From a checkpoint of a small transformer trained on Wikipedia.
Size: width 128, MLP 512 squared leaky ReLU, 1.97M parameters.
Architecture: RMSNorm before each block, rotary positions, no biases in attention or MLP, untied embeddings, normalized queries and keys, shifted keys, gated attention.
Training: a variant of Adam for these matrices, 138M tokens.
Each number is 500 + 50 x the weight over its row's rms, rounded and kept within 0 to 999. Layers, rows and columns count from 0. Numbers have three digits each. The size before them is the row's rms in percent of the matrix's.

# v: layer 3 attention value, 128x128, rms 0.207, rows 79-125, columns 64-127
# o: layer 3 attention output (transposed), 128x128, rms 0.211, rows 79-124, columns 64-127
v79 104:588495479473514471468504422440534491404573553528526517489454500478464379522462466520525552478521532453478470493443480461400431464516487500466544497459540575543460442510618438574545530527446567
o79 097:585476537504516539532515489497565469455434472505483440558586412460541502512402506506506391505517366517490527420587487512557565465498480493540484515468501414519383588456479561516529511509514468
v80 123:520555561482596498524512505483541499509467607561473408448509446447523530462397509503462551452539523434484571513497449471455446583432434515545431460462532462528529498553519570469567527551551458
o80 116:540521535527431505493475484367473562586491461499435526493554430467569540412556475431566436596454520449443589465515524521537555479481505468431529510477449496562571535454447487464494564423496447
v81 104:594541533413470534570540458504533537510498508532517512432393508509457431449525466436485475541424521522553504496590430493405472460493526488487501638548510418563539629508469497397419511470537487
o81 100:512477427482391470456388533520502511458561490499560451523476477462375405445494514463477456545391415469469517513505544612565479448503633574460549469433531517475528419503482528573478519476462530
v82 096:551479560387404559518451501462499480496468494470526418491545517608527493485470527590547484534578428567469486472540488540472554568452391472592564408444540550516499448554528484521565442449586509
o82 099:488464507484531589559530543449462468545494478575445521443447543460494460522494499471487499483516511505533514422554526471485482439430470456485386513497466483474620551500404433496439509463431493
v83 117:487536612542564533450484472414485498399413552417535502510550453525478385470501465494570492515440555486417446515448511488502530418549508556513503498491504424558434479491519497513466407433426535
o83 111:539498456500490505515518589491517433424575566570491478535546509467398501492448512383484431560559479541464439554521464499536515457395523490440481449489475528429490581583481406488548500498531519
v84 088:451481655519613490557532466474444543496493474464523447465621462530510534421522516534525478439463542533457509528465503568579500489442625512533532490498486423461550440499538514500537492514435496
o84 088:477556514491468469499546522452458507467539457547538510492430515521496526524405478406481563507591528562482477411435447481493519492478510498429519439637466604487502563534531415494563559538499536
v85 098:504529552458479462556510524577515556492465491637567394422515465533585529435542482600563513554591457501469404518430479410525529454441489392538585395472542512507515466431551394413549578452483555
o85 095:569508528545502564500568537389502408418454476583493462530459425537517508590510496415538467497493395580493503425540478455483478428503463525467480476570529466510557548498453534446433483499477477
v86 116:459455545482514525475512360501522382593421456489483512581533473515512504515534563497473488620482474470553494498538519466512504576514514449510444627452537497417490548501612511503362400533559478
o86 112:444452503580494504540406561525471461549537539483404455511446592459434531463589467568593463475477621577543514498484547520493547458524548496514529537529488544507328467476448484496576518549547457
v87 103:345553574508521488524526497491483596398523573538519490493500528526525509467563463385506505440388534560519520492460465540423482487524474487488491507522505427434421578481444481546502510532538604
o87 101:471516502461569482470482521551479413468538541454520537583413521445475359514444473517446577511495474560512521552494530399453498435508521494461514498458423520400560473524527405515506576532554507
v88 094:510465584529502487664471495511501516408550548511572444533496538627549545488528507431543463549378522540488527493438543521492542442518440557585495482478572496430481434493456479538490469498517534
o88 095:488482484446548468396535521503497382524508608494511541528395553512452395520423446549417583477554454613412401499478551451462498481578454470454541506522468532490520546508509401587566559504497477
v89 097:514439564438388464473420451604551558491476458464642491533489493543547584466604489429474629584502444451461531515577573524524520518530444527437524530494566471528535592484506522535460485539582555
o89 100:505472493443542499481488537529455393509562550421509444487403496459522551575570448454464577474527406501493517631424510467453480430514643581472586537441494525438525495560501420506420588493513503
v90 088:516501551542544453554437449495504480553457479533519481526543454576428518392572527429466515470498504420491536519465582492521453477533603557502517532577452445516538538466462520564530503576460551
o90 092:503548483503574464422536473457436496505546499435544497533442558586478498576430421510460568579500372588530451544417504480465460497526542505453601466479523571497445504492627460510592628523531508
v91 103:428536538486486552427541486529542498481404507522358489570517459459588590484497539378512529501431512376490505529519525412464528566505462475470448515568459410514424526425464545501457414603557470
o91 100:480496488532502534488487483515493498498485446486423548459460549523480533487569465538511454584459646539508550557431472548470485529499579493490530543456508540547461456514474397474527489596526473
v92 101:464531454494571523469503522408508477558512416421535512464493560450544471503513423577511469500544451530526525458488466631532552464462564506449483555446470522461463456492489552446546520480432568
o92 099:457507517506423394595519502553496511417492525534529508505507490514549452449452558485462569441531453441519416451571473466496476448461444481467417461613498503435522561535446565510489464497453527
v93 098:517596489464472515515460521437424430508539500503444482512461520530523489474419522393584465425563471483551553479515419560433564502533409548484463534529476519444430519510475570500501538442593472
o93 098:443522474452469493536516517592444471514555518545485581513470560510521387432470455598462565526456593532583524432486524464461454574471508491443491524415443463458623455454410500521497491494506542
v94 113:441448507348525551599479471405512450438480533497483444501570514557509466544419525492559577477449510480561624508443558473489513475476490529522463550530552583422494476469513468578507540474466544
o94 110:569468522482579506505537495551482499506471534456429535598526435463543486455441498511500501511509572502535561397523542468480569469481533555451457542483511553538493538481445482508489653535481459
v95 124:578523455454505526481542488592538557494488343483473470507471519459585532476536540443512524464508509517443498505586367413516499553522515456434504478541609466596686433536579494590496502613450506
o95 115:544543478463562543491460506492486566462492441481440468556479442481498537509502443472520499451446490498471600511438480533488438469513509596468559460511504525506506459500416523541509491484442510
v96 104:507458403392443507454519519536488488473517517574502518495388549530383462527529526574476469512491528560558535459542570460398444506447548461529596454447461494482548540494467456459555561526512478
o96 103:498437498531452476494483480520565571537438461464536473467522514509536491505450543500471471511491432485489541509573560522552496519587499481547400540526523485550454415436564539531439468458479474
v97 101:525355380477492541547504452465554503488541497461413587478493588475455520529500547549456472446437501646578542470529501581489481495459509534594528505504460533523508442534519442521556583548421461
o97 099:493448535410493498518495460578468647586438448478520488476546505538552499423441552538486462453530468406500468459463532482544484520533505485562450511535572534507427488495475574570533449496432490
v98 099:559535513477437538501508485552501450544456507481567481464408513575518558458512572478526569592472535450482509500467523492570648436512538573523535605460566489460601554568447615468528466453541546
o98 096:492541480452468465458439529561454517476531566537526565554444528508520469485518400533433571488509446536462517544483461504478427505549541476424526462560517539533465482529483448520520585397469490
v99 102:562499483535415538486438521568553525504496457429468553517503480489510530468468524521447533475552470530500473500602506587521528555601424548599481450533494523489534596548488483472505403437601483
o99 098:416522502471452495469533462502412516597551524564518520484433542497536486498609480471501558521474537458482398538446539477518451546546576480486500461375487485418591503596455470539449545473522509
v100 099:438496447488551463559540535479460486481567591568373490511586510456539553519429490417540424456437467616550527502548436535480500528480491403492453454534512453493430424486492545471449539481528488
o100 102:454486487564480497513528572475511563579431500527495549432488487457510397467507505552525471485419593477495493360456512527508560509420474496569464541435497440471476476421445487486507446553516586
v101 101:341436507518520495542508519500554582549355558508409534471512491453509530418505448517423498436352545533542542492494464518482467577380601449545463583523506381479528584518436533482526545550479516
o101 095:460555502450574518463455515463443657557555485457542512493411526472476422456553473514491492496434479467454510561466524456482502461456566514455539503466517569472479450542512450541515534463493527
v102 112:462482502450379545492456452531530519460391456493427558472434509524544511487584509555509593558457499453487530482545489442488518610506554407536508531526472410431549611424418516466536399561514480
o102 112:458500461554515536497483501489481564491531478491506484481451525544513550524567538512446450556462566458558479664564525588503493483511582560462419467544503573600471452551527464494460532460547449
v103 088:559436590527504573496494502504479512536446440442580505517424491532521482466538504503569566526468526375477486525411578377499532431546539595484520498554502468521566458481512514551467417460455581
o103 090:565547451514529472451529481501474425446506551501459508564502513535443493528468426483426540501599426594479469532478436468474464530548514559475534434521543570514392524521529462488550610490525467
v104 102:529422439438516588401491465483574543504478514491439543501433490432476437554480492532437533509457521483551489498494584475477439522517424532488520443529474520587502435494600385553485526573402507
o104 101:568445525530506500495510460507538574531417463473428440472618425477513608464485555433500352473528470414476516526559508522564511469525521536554437517492583487552391530498475564486532479548484468
v105 092:512458582429474515592483438484470543511590470504638487508458455610506534507531539521550537464477488529512547565454470452533511432508483452418575475510561553553617462428565472614452487378490462
o105 102:556482445446521506478539501513512438530501537504515514556459465473441589564457458431532496501597478510508599464465449537463461523494564587508555522598533567594501455500519518447500510534498475
v106 088:551435455532543515545604439545491595572514550566412552515457526484493465476537468502452420453403556639557520491466579541441447569424494499499520459450423524543480469514497456490491583570502495
o106 089:459506468488480461484412425522483620591453440462569529417513563493501449498418503493439459525537466520427442440464466502467498507526489351573505477482519461506416482454491550529551468480459438
v107 105:448533473541553452529542484451461448525565464565408468533619495424476538525455558449533503441592445533477518520546394530468524512506517427486439541518451474584485447515519579428496496460560480
o107 104:418482519520454515595515491518488519523446424540465570523480473534551492478518532537529499505450624497594581407403441536476566569459523428563549486449523497491528459457453520404476420544484562
v108 097:530487462465504446509462483508500498517546547542454495498503513494567583493448534469477494513622415431460453494539497537513484638514396494538514482455526607536446511526555512509566517551626448
o108 092:424516505526511581498467486395480510633560479431510489451527491467585556493602471521565471498480530478546536516502574530508502521436488460472535531445459490488582538411420547488507511449469480
v109 107:478453519493494467530531460466520496422573472485589565565523530552357501544517494513418441454400514509525485538585576511472384465522461532587624450482439525520470522439463376561453523534496457
o109 102:522444520480467492511511404537510403602518534415563467496496559507451558524408544471572510495530502504498421474512519471546527474540570496544585541385508514443559467499596511555457486513585480
v110 110:570517538456503518383478565502408437529509560464494476545464516461500577523488556493478544510542496478544479504429508471510569536620404561496433470435486495482479464588577547478420500428562437
o110 105:468484551492389445544530522575577443528508458565463555493528462504576501402556450588574480496615626540530553507472503468512451601611452448575510557555537481518493487516413423454530455497480534
v111 097:452483442510432543478549589541600559448625470457524493428542564460589498530509510581509543527584506584491460447494405510510546489533441417526499469488548580458489463549547423453527479479455529
o111 103:549463557467502533513513520528529493433434479580451524526479447484542523475536568500483512411533513473513487455567497450539519470550431504504358444592495463512585516597417517512458435496467474
v112 114:337434531467515483457498488506521532522584528541550519521517510496439536551550517485408513426382518556570535525505564539582443498535505522459486597502422500545536532526490456551451404546484470
o112 106:475442492517474398448488438536629463517437498426519518457452479470465633487452619439487510490553534450491574545481508547512476497586570456574562510566547565501488468498626411489545452577476496
v113 119:421530584501511470531519392402486545525555455461562548544504461503512501517493427412465508490449462449544544524559442565546439488515545484400496590580514490504467555451510524546427449514552555
o113 118:459518489480512481496466470539455402494556539460503504529439487418444454546506469518527569455463510522561509492474456513469509457429609565489578503422459526379488493471565489512475617559573528
v114 107:472482518492502428544441458441356376473502482481558530561522453576439463525495555534478544517489489474574463541456520464591482520520513528495495542382563533404645583505522514552488512510527453
o114 112:467561503502466441570509555496554428597534572488487429565484526539519562497493506580578505513531614517566560505514564523474473590575523450499586528519462560532432500450582497476564549447564506
v115 106:504490469530556497543535399501531477473400522551409582545601524470461500466450582433516516506430494491476575524542454477415567492432579439576424605500572449541535490510605581443470479518461548
o115 100:469503465481508529508495581509473622600565541453479468580512502495492507439516428470487492513379530506497517516396571529521554503454569460464621502434529531489410465514425494527567540443532513
v116 105:539449531463545519552536427531499427554517548503551490534417515518403544530526481464475469512371521506575587507474624594491504490472448648586491481446446447475538466518509496439429567484483493
o116 101:418447472493413349420470493539455507605502567437539509439534531469544491432416488464482526516571497492401390483458515503515531511596559434487548522499561528508388510497524539573553486453526494
v117 099:495538483463515481396536543536547449483604444537496440497478538489577580484475506541464429487569503454424364533532385443566485455607460453595508469536535497569469480452502467545512468495477514
o117 097:509516525557436497487529384424561461432503466578518493537466464540488523528485453507604491468468448575423544538518513522548420541482477533501564507516520479427506524463502443531504433565469519
v118 097:527573552491467499466474454468531507468467375512573486480493482535578493480502509522500535642641461429441349505537469429505490508490485449535559424502520478600478435466486413519540585533454489
o118 094:553497547499564577567499509441479390415521405551462454510536464550460585511543536443580435456483483529548520554578445516492488448390472585473496469516531503486608534478485535454441460521487462
v119 092:494533620496491534447498443512502537598467453575574531523414443533482464456546417491445533543457506420497491537552501433438472493548545478511530535519446411637567568520470506552437490495471498
o119 092:491543465545487478467483467455521456474569463493546500485465515479368545556483469436495464512494406522476505600488469572482437465456567533502662469479542535512455471533584466487506530543520492
v120 097:492525474497384510557456479433533460519527462519434438508516510541605561463441517471460486582533475524519446444593424525584505601523423478487520586540547508536456545533408551514578519517591459
o120 102:454504541455530578535432524480473535478500445549473530486394545511500439495543523662524472455439515469550499471519482531488468436397488462483466523437483491455645504441453467528503505506414523
v121 115:539512469457485468498509542546511545659555494546519516528431476526489513475433506481550388499640409517485553502552513517498516489513384539463576393548481600540508389544573489508488496489581466
o121 106:507468394512507479412540487418474474624466558497471551398502554493504549537544457432464586459478435555500510435460496470489423590495476510505482509470491419465545475442436592493463456465481465
v122 110:522490521531499412516526447493388484404499624517502548530537481536425487496537556473550570502454573549458557515413530525478529415601504534464477511467522476510532514556491603504437509470530521
o122 101:515510462467451469501469557562536524536544541529527516565543465498546517513476462509414564597510466550496515545403466521488549616546557362520509462483471449514430554521499414469561533419558514
v123 086:491498455489461488425519579490484485492501524490496518526453563398547523623496431513506475558515449535531431488532491496437533575489371507508484501390457584503391488550480474464421555462544402
o123 089:458478532505465527575467509532558455530491476488471505395578525452500526454583584546532403463531615408517488469587492518500519472511434489587461551490506422540556488523408556483438324523472485
v124 094:500512558506518544505476469425449512510485457467559506495383479468435357559504402544570489455466544452570461483416466438412441488374525491428536546463407511488467448495562436497513513426401499
o124 090:516496512533493517557527489532565429421442466506461456474554469478440486498391596476489384474575502472519521424634458529531534451514455537529459514575531512599450501470524589482489408532512473
v125 116:491366530452516465531449449430506508474421519485522600536529549556451390501506489571528579531488507517523600488494510413408513513481541500482491511443579523489577511535490518574431580533497479